config = dict(
    n_layer=12,
    d_model=640,
    n_head=8,
    n_kv_head=8,
    head_dim=64,
    d_mlp=2560,
    vocab_size=32768,
    activation='swiglu',
    norm='rmsnorm',
    norm_place='pre',
    norm_eps=1e-06,
    positions='rope',
    rope_base=10000.0,
    rope_fraction=0.25,
    qk_norm=False,
    attn_scale=0.125,
    bias='none',
    tie_embeddings=False,
    parallel_block=False,
    extras=['capped logits'],
    init='normal',
    init_std_qkv=0.0343,
    init_std_o=0.0,
    init_std_up=0.0343,
    init_std_down=0.0,
    optimizer='soap_variant',
    lr=0.00138,
    lr_mult_qkv=0.7,
    beta1=0.95,
    beta2=0.98,
    lr_head=0.00833,
    grad_clip=0.5,
    warmup_steps=200,
    schedule='wsd',
    decay_fraction=1.0,
    decay_shape='linear',
    final_lr_fraction=0.0,
    batch_tokens=262144,
    seq_len=768,
    doc_mask=True,
    train_tokens=765500000,
    steps=2921,
    dataset='wikipedia_en',
)
Each number is 128 + 24 x the weight over its row's rms, rounded and kept within 0 to 255. Layers, rows and columns count from 0. The size above them is the row's rms in percent of the matrix's.

# layer 4 MLP down (transposed), 2560x640, rms 0.0318, rows 2351-2359, columns 256-383
size [ 97  98 100 103 100  99  95 102  97]
[[113 136 137 112  62 139 141 105 129 157  70 144  98 103 177 106 117 123 103 133 130 119 113 119 109 120 155 170 136 145 131 135 134 141 148  89 160 123  57 107 137 134 139  85 133 154 138 134 107 124 119 112 165 128 109 125  98 143 140 107  83 128 104 109 136 153 120 157 112 135 110 145 121 114 176 120 118 135 130 113 111 140  72 126 136 169 127  93 122 133 132  88 173 162 113 112 131 188  92  70 140 106 123 122 181 107  99 127  99 134 110 110 107 130 154 148 154 132 144 104 147 148  53 129 117 133 110 147]
 [124  97 166 183 166 126 115 154 145 140 133 125 119 159 158 109 105 129  80 111 146  93  77  66 134 150 157 101 109 122  67  87 103 134 129 146 166  85  93 155 113 139 110 145 131 111 107 159 108  82 104 140  73  55 122 162 137 144 113  99 152 131 121 128 118 113 146 126 131 122 125 119 135 113 139 116 134 105  85 132 131 137 144 153 148 132 160 100 100 126 141 135 110  87 140 115 113 131 113 144 116 142 110 128 143 106 157  99 131 145 128 124 111 150 153 140 125 165 135 156 144 159 145 140 179 182 134 142]
 [107 142 130 140 111 128 150 135 126 124 116 111 113  81 189 141 162 126 160 118 156  99 163 136  91 149 137 131 133 147 121 148  97 130 153 197 124  92 137 136 138 152 167 142 111 157 126 112 171 103 171 114  97 152 131 129 151 144 104 124 152 133  95 140 146 151  99 125 163 103 103 156 138 150 111 141  88 127 161 141 148 129 127 101 122 111  84 105  74 148 192 114 174 129 141 116 127 154 118 154 133  86 120 111 111 108 142 135 132 119 102 139 120 120 140 125 112 119 156  94 155 117 132 147 141 154 159 119]
 [141 150 105 141 109 101 151 169 118 106 120  94 127 123 116 127 164 138 112 107 141 115 147 142 115 104 112 113 121 108 162 106 146 107 120 134 123 113 142 155 142  81 127 136 166 121 109 110 123 135 142 127 116 164  91 113 113  97 133 154 169 120 133 185 121 150 129 150 118 139 146  70 129 114 131 159 129 111  99 139  71  93 126 125 127  88 125 137 128  78  96  99 140 115 155 139 146 126 137 113 105 130 132 121 128  96  89 121 108 110 184 120 151 138 121 115 139 149  77  82 119  85 132 119 135 185 119 140]
 [160 155 119 118 128 179 189 130 148 153 116 131 124 103 135 122 139 124 131 143 108 144 122 105  85 194 137 113 110 143 125  83 132 113 150 134 111 147 178 143 123 126 141 149 168 148 139  96 106 142 106 118  68 154 105 163 111 131 134 178 126 137  96  99 104 114 152 126 140 104 158 128 131 133 162 151 100 101  86 104 115 117 161 107 135 161  82 153 181 121 164 138 146 111 133 138 131 136 106 138 111 144 159 131 134 129 151 126 182 100 130 140  98 104 135 136  79 108 134 139 114 125 156 133 131  83 168 126]
 [158 100 154 125 154 151 173 135 125 148  83 131 164 129 119 115 123 152 162 146 146 139  99 164 128 153 166 126 119  84 149 166 150 154 137 104 137 118 130 106 179 102 140 136 148  93 118 107 126  85 103 115 114 130 167 169 137 126 132 114 123 100 154 190  84 103 106 123  85 119  88  97 119  97 164 117 113 156 123  99 134 104 125 143 132 110 175 108 141 142  84 111 111 138 119  63 156 144 116 139 117 145 118 151 121 115 205 126 127 136 147 153 154 131 126 149 119 129 123 118 126 105 195 137  84 154 165 144]
 [162 136 156 162 151 155 174 100 108 148  92 120 121 202 193 121 166 145  80  96 108 154 135 173 133 127 107 133 131 102 154 101 120 171 134 104 130 128 105 115 107 137 178 163 177 107  76 163 118 149 153 100 101  99 111  97 145  87 101 125 145  90  93 119 135 150 207 149 104 143 153 108 114 150 127 132 146 133 109 118 139 144 147 141  99 168  91 131 172 119 144 121 142 171 172 109 138 114 179  82 154 119 121 148 139 127  94 152 135 111 134  92 177 141 127 106 132 155 115 150 161 151 141 155 112 159  84 129]
 [111 132 127 151 120 119 133 142 129 147  97 143 123 148  94 152 116 117 135 194 128 131  70 123 134 129 107 118 133 127 113 127  74 133 141 151  78 173 135 107 113  95 159 132 117 141 125 122 168 128 168 119 130 115 154 129 118 107  91  95 162 128 140 118 133 116 114 159 176  71 153 161 165 138 131 141 137  93 132 124 115 135 160 100 174 138 114 137 114 141  78 142 124 119 155  99 101  89 141 106 140 178 142  98 115 141 133 163 125 115 118 175 153 145 133 136 111 106 175 125 160 128  96  82 120 129 136 108]
 [131 116 117 156 156 119 114 105 137 108 178 152 134 130 138  91 139 143 128  87 114 139 117 145  78 110  80 148  79 150 104 135  91 161 161 120 156 152 132 161 167 110 133 105 116 127 106 136 170 127 102 130  99 112  84 131 104 134  80 145 144 112 129 132 143 126 159 118 119 132  89 123 152 104 127 119 110 135 101 145 105 124 118 118 147 105 136 160 154  98  89  89 124  71 120 129  97  79 138 102 112 153 178 159 113 135 171 204 112 114 134 181 127 125 134  95 143 161  86  89 135 149 204 100 127 131 114 142]]
# layer 4 MLP gate, 2560x640, rms 0.0427, rows 2352-2359, columns 256-383
size [ 95 104 103 102  98  98  99  96]
[[142 139 119 106 138 131 182 111  60 132 131 145  77 125  89 151  78 131 104 138 155 124 145 165 164 162 128  83 118 147 147 128 137 140 121 100  98  95 138 147 171 129 148 138 117 124 113 128 166 176 118 126 104 193 133 189 136 111 156 143  88  96 119  64 154  75 138 111 128 136 154 105 118 103 105 153  91 125 135 148 101 109 130  80 128 179 153  83 107 128 125 158 143 145 124 120 113 137 164  92 150 144 117 117 104 148 101 178 110 111 108 146 166 109  88 111 147 129 139 105  87 135 113 122 107 118  97 121]
 [135 117 101 133 148 125 160 138  93 142 151 134 136 115 127 134 165 154  95 101 139 114 115 130 111 103 116 126 150 142 124 123 165 136 131 131 153 108 156 124 108 115 125 184 141 100 101 127 126 118 109  87 137 135 124 158 101 156 130 115 111 124 101 143  85 161 134 122 100  87 181 140 158 112 113  88 132 124  97 188 111 159  97 151 145 103 129 140 127 133 142 122 160 129 137 107 104  91 139 108 133 128 124 140 135 147 112 200 139  93  85 141 139 161 138  98 134 175 123  78 146 117 139 133  86 125 144 151]
 [157 166 146 130 135 132 123 127 104 142 116 152 124 148 155 121 112 120  95 114 132 125 158 125 151 110 108 112  91 128 190 118  84 151 130 139 105 126 103 144 125 121 137 150 117 128 109 131 120 135 111  88 146 158 123 143 128 161 104 137  92 103 118 155 134  93 129 147 192 113 118 102 130  86 143 122 152 160 127 121 148 110 107 155 103  96 128 131 155 104 151 151 148 148  92  88 116 128 130 116 119 160 171 158  94 120 148  82 119 165 135 141 133  81  89 137  95 193 129 143 120 111 104 132 139 151 117 152]
 [ 99 121 154 114 140 110 111 137 129 161 137 177 124 164 136 149  97  90 139 134 120 126 109 116 126 101 132  94 121 124 175 102 119  67 127 131 133 155 114  76 135 136 125 134  93 119 138 151 127 139 162 115 120 147 180 112 128 113 100 134 149 116  95 124 136  97 112 113 117 118 127 154 114 173 107 152 122 135 134 100 100 137 114 189 139  95 121 161 102 123 166 125 143 141 115  92 125 143 121 148 152 124  80  99 107 121 109  95  85 125 108 131 129 140 130 106 146  81  99 147 155 140 153  99 129 170 156 107]
 [143 134 134 164 155 136 164 138 125  85 110 111 156 195 127 101 144 141  91 120 157 121 170  84 126 105 129 134 138 137 123  99 109  86  96 106 121 125 123 111 135 123 138 124 183 134 136 146 108 102 165 140 110 117 145 131 115 204 120 122 107 120 130 119 157 101 122 136 138 108 126 160 126 143 159 156 119 164 159 170 134 137 135  78 105 139  91 141 125 188 129 101 119 110 119 130 120 117  97 153 124 155 143 105 114 106  97 122 120 136  92 141 150 167 148 168 158 165  98 134 115  97 142 129 121 129  70 142]
 [102 176 136 176 147 168 132 152 144 125 102 121 123 130 127 136 149 169 113 116 142  99 147 133 136 138 145 115 159  93 124 111 165 107 142 113  83 119 113 138 137 109 128 104 126 119 141 180 160 129 135 163 151 144 175 147 143 131 151 120 111  94 117 128 119 149  72 161 107  82 124 131 117 106 107 132 117 116 139 160 108 116 178 111 164 107 149 146 141 107 156  61 135 141 141 114 127 123 122  79 104 131 133 128 135 161 128 114 131  95 124 125 109 127 132 114 102 134 107 140 137 118 148 148 184 124 107 125]
 [105 134  95 157 129 108 100 114 128  85 135  92 142 106 146 115 102 140 132 115 127 116 153 139 109 131 113  82  56  86 123 149 140 117 135  83 161 147  99 118 120  85 115 149 138 138 101 132 141 119 130 118 128  94 110 126 133 174 117 116 112 124 152 103 139 123 157  89 120 163 139 130 120 109 131 168 108 143 120 125 138 139 112 115 114 144 164 116  93 153 141 133 116  87  98 155 106 138 112 116 170 130 179 157 152 145 141 143 111 125  95 119 143 144 110 156  81 137 148 114 101 129 133 115 150 148 151 137]
 [102 159 186 128  65 113 124 135 110 131 125 143  97 113 100 125 163 133 162 158 147 142 139 147 156 137 110 110 158 115 125 121 135 166 114 108 129 106 148 135 150 130 112 126 175 166  84 173 105 132 108 120 130 161 108 155 139 120 132 168 148 122 139 139  91 121 110 117 136 138 158  91 162 108 105 122 132 126 128 111  78 146 102 138 117 127 123 124 100 161 124 127  79 129  90 121 121 113  90 146  79 181 150  87 116 100 128 111 164 148 101 111 100 110 153 100 133 125  99 120 152  94 140 120 133  91 116 125]]
# layer 4 MLP up, 2560x640, rms 0.0428, rows 2352-2359, columns 256-383
size [ 97  96 103  99  98  99 103 103]
[[131  99  99 123  99 153 112 146 153 114 113 143 126 128 122 153 129 104 171 120  94 181 157 132 115  89 126 181 142  74 130 132 140 169 139 110 141 119 181 150  94 168 118 134 147 115 159 115 135 144 125 100 111 211 120 108 163 147 112 130 114 135 165 191 125 137 118 145 161 151 123 104 151 149 127 122 145 119 143 127 105 122 166 124 110 130 134 123 165  91 118 154 117 156 122 135 140 141  96 111 155 141 122 155 134 191 103 170 118 138 113 164 161 152 145 108 173 134 123 104 151 120 156 163 155  92 105 164]
 [123 172 121 128 143 142 182 134  99 132 107 145 148 144 128 129 138 110 149 140 138 111  94 121 132 127  96 122 145 166  96 103 166 129 126 139 136 158 144 127 125 118 139 132 111 130 101 130 103 128 167  87 105 129 110 108 108 126 149 120  63 135 147 122 175 102 137 128 136 141 127 109 163 124 118 132 194 130 133 122 149 130 142 107 120 111 148 153 132 116 145 133 109 140 129 125 144 151 114 185 140 146 147 117 106 115  96 124 103 173 137 141 108 133 109 116 158  96 157 105  83 150 137  95 130 125 117 162]
 [126 175 121 142 170 100 136 144 103 112 115 142 149  75  87 122 139 176 107 113 115  96 116 123 144 101 131 106 131 130 139  91 148 128 120 131 138 156  85 127 121  87 137 153 131 114 122 191  99 122  93 151 113 136 121 142 127 131 105 147  88 113 190 148 140  91 156 122 123 116 140 115 131  99 128 110 154 160 128 136 123 115  93 107 162 129 115 101  93 122 123  89 124 124 130 117  81 127 130 103 100  91 103 152  93 124 132  77 131 140 143 132 118 138 132 153 111 116 152 147 127  98  75  70 108 116 116 127]
 [106 133 181 146 119 117 121 138 139 168 116  96 129 148 157 144  99 133 131  91  96  82 143 102 144  82 143 101 103 122 123 149 101 109  94 156 147 119 137 127 135 120 126 104  94 124 161 149 152 101 119 132 125 127 132 104  84  98 136 112 128 118 148 139 136 122  84 135 134 104 144 142 109 138 125 135  93  99 114 148 103  79 165 178  72 131 173  87 135 117 141 152 122 129 130 100 101 160 146 103  40 107 123 111 162  89  88  78 140 134  86 110 136 133 140 137 110 126 125 138 125 137 118 132 122 109 146 156]
 [108 108 151 128 158  90 141 102 122 184 154 107 115 119 132 142 133 147 135 117 102  94 163 139 137 131 114 104 167 140 132 132 131 123 137 109 114  98  99 137 127 152 133  67 120 134 116 163  99  99 102 118 160  96 141 129  93 115 124 118 152 108  62 131 119 119 126  94 152 101 163 119 169  71 122 136 110 143 142 104 119 116  96 160 113 191 120  98  90 135 127 112 114 100 138 162 125 119 116 138 117 103 120  87 142 155 112 122 150 139 107 143 150 119 157 152 122 170  63  84  82 129 119 121 116 117 143 140]
 [139 134 104  99 131  99 119 202 134 112 117 140 153  90 128 132 110 128 127 132  72  89 118 128 110 170  91 123 126 100 135 108 145 157 105 108 111 160  89 128 166 145 120 151 103 116 133  90 135 109 105 161 117 133  98 179 142  85 108 158 179 143 167 170  92 167 141 144 148 142 152 131 166 122 127 136 157  77 148 123 129 144 112  75 142 146 126 160 134 126 113 143 148 122  75  88 168 105 105 130 123 139 170 130 113 171 105 149 138 127 163 123 157 119 134  99 133 178  97 163 112 119 107 174 126 140 175  91]
 [139 181 116 118 119 130 119 105 170 153  85 134 117 148 199 131 105 134 136  86 139 122 107 114  69 145 142 116 151 164 123 135 153 117 123 126 140 102 135 122 146 139 129 131  98  99 153 120 134 120 156 133 136 137  91 159 124 118 137 136 133 115  83 134  93 109 103 109 137 101 153 121 143 125 118 136 191 133 131 161 137 109 129  95 137 138 123 104  99 188 112 126 141 192 149  94 141 136 115 121 105 137  95  83 102 144  90 114 156 116 108  88  81 142 146 157 119 121 147 140 136 131 130 105 145 140 155 156]
 [123 150 129 131 136 167  98 167 113 146 115 142 109 131 124 174 132  94 136 151 132  96 114 139 135 148 129 132 154 138  81 112 123  99 107 168 128 157 121 141 163 128 140 144 132 109 137  98 109 145 126 122  70 125 145 123 124 167  99 148 139 180 127  80 140 170 126 105 133 114 150 141 103 107 131 138 177 194 109 147 113 128 148 134 120 136 139 123 126  50 120 138 173  89 149 128 112 138 166  57 134 164 175 104 121  83  97 124 159 104  94 128 122  95 109 141 150  91 127 134 150 114 104 101 135  98 121 113]]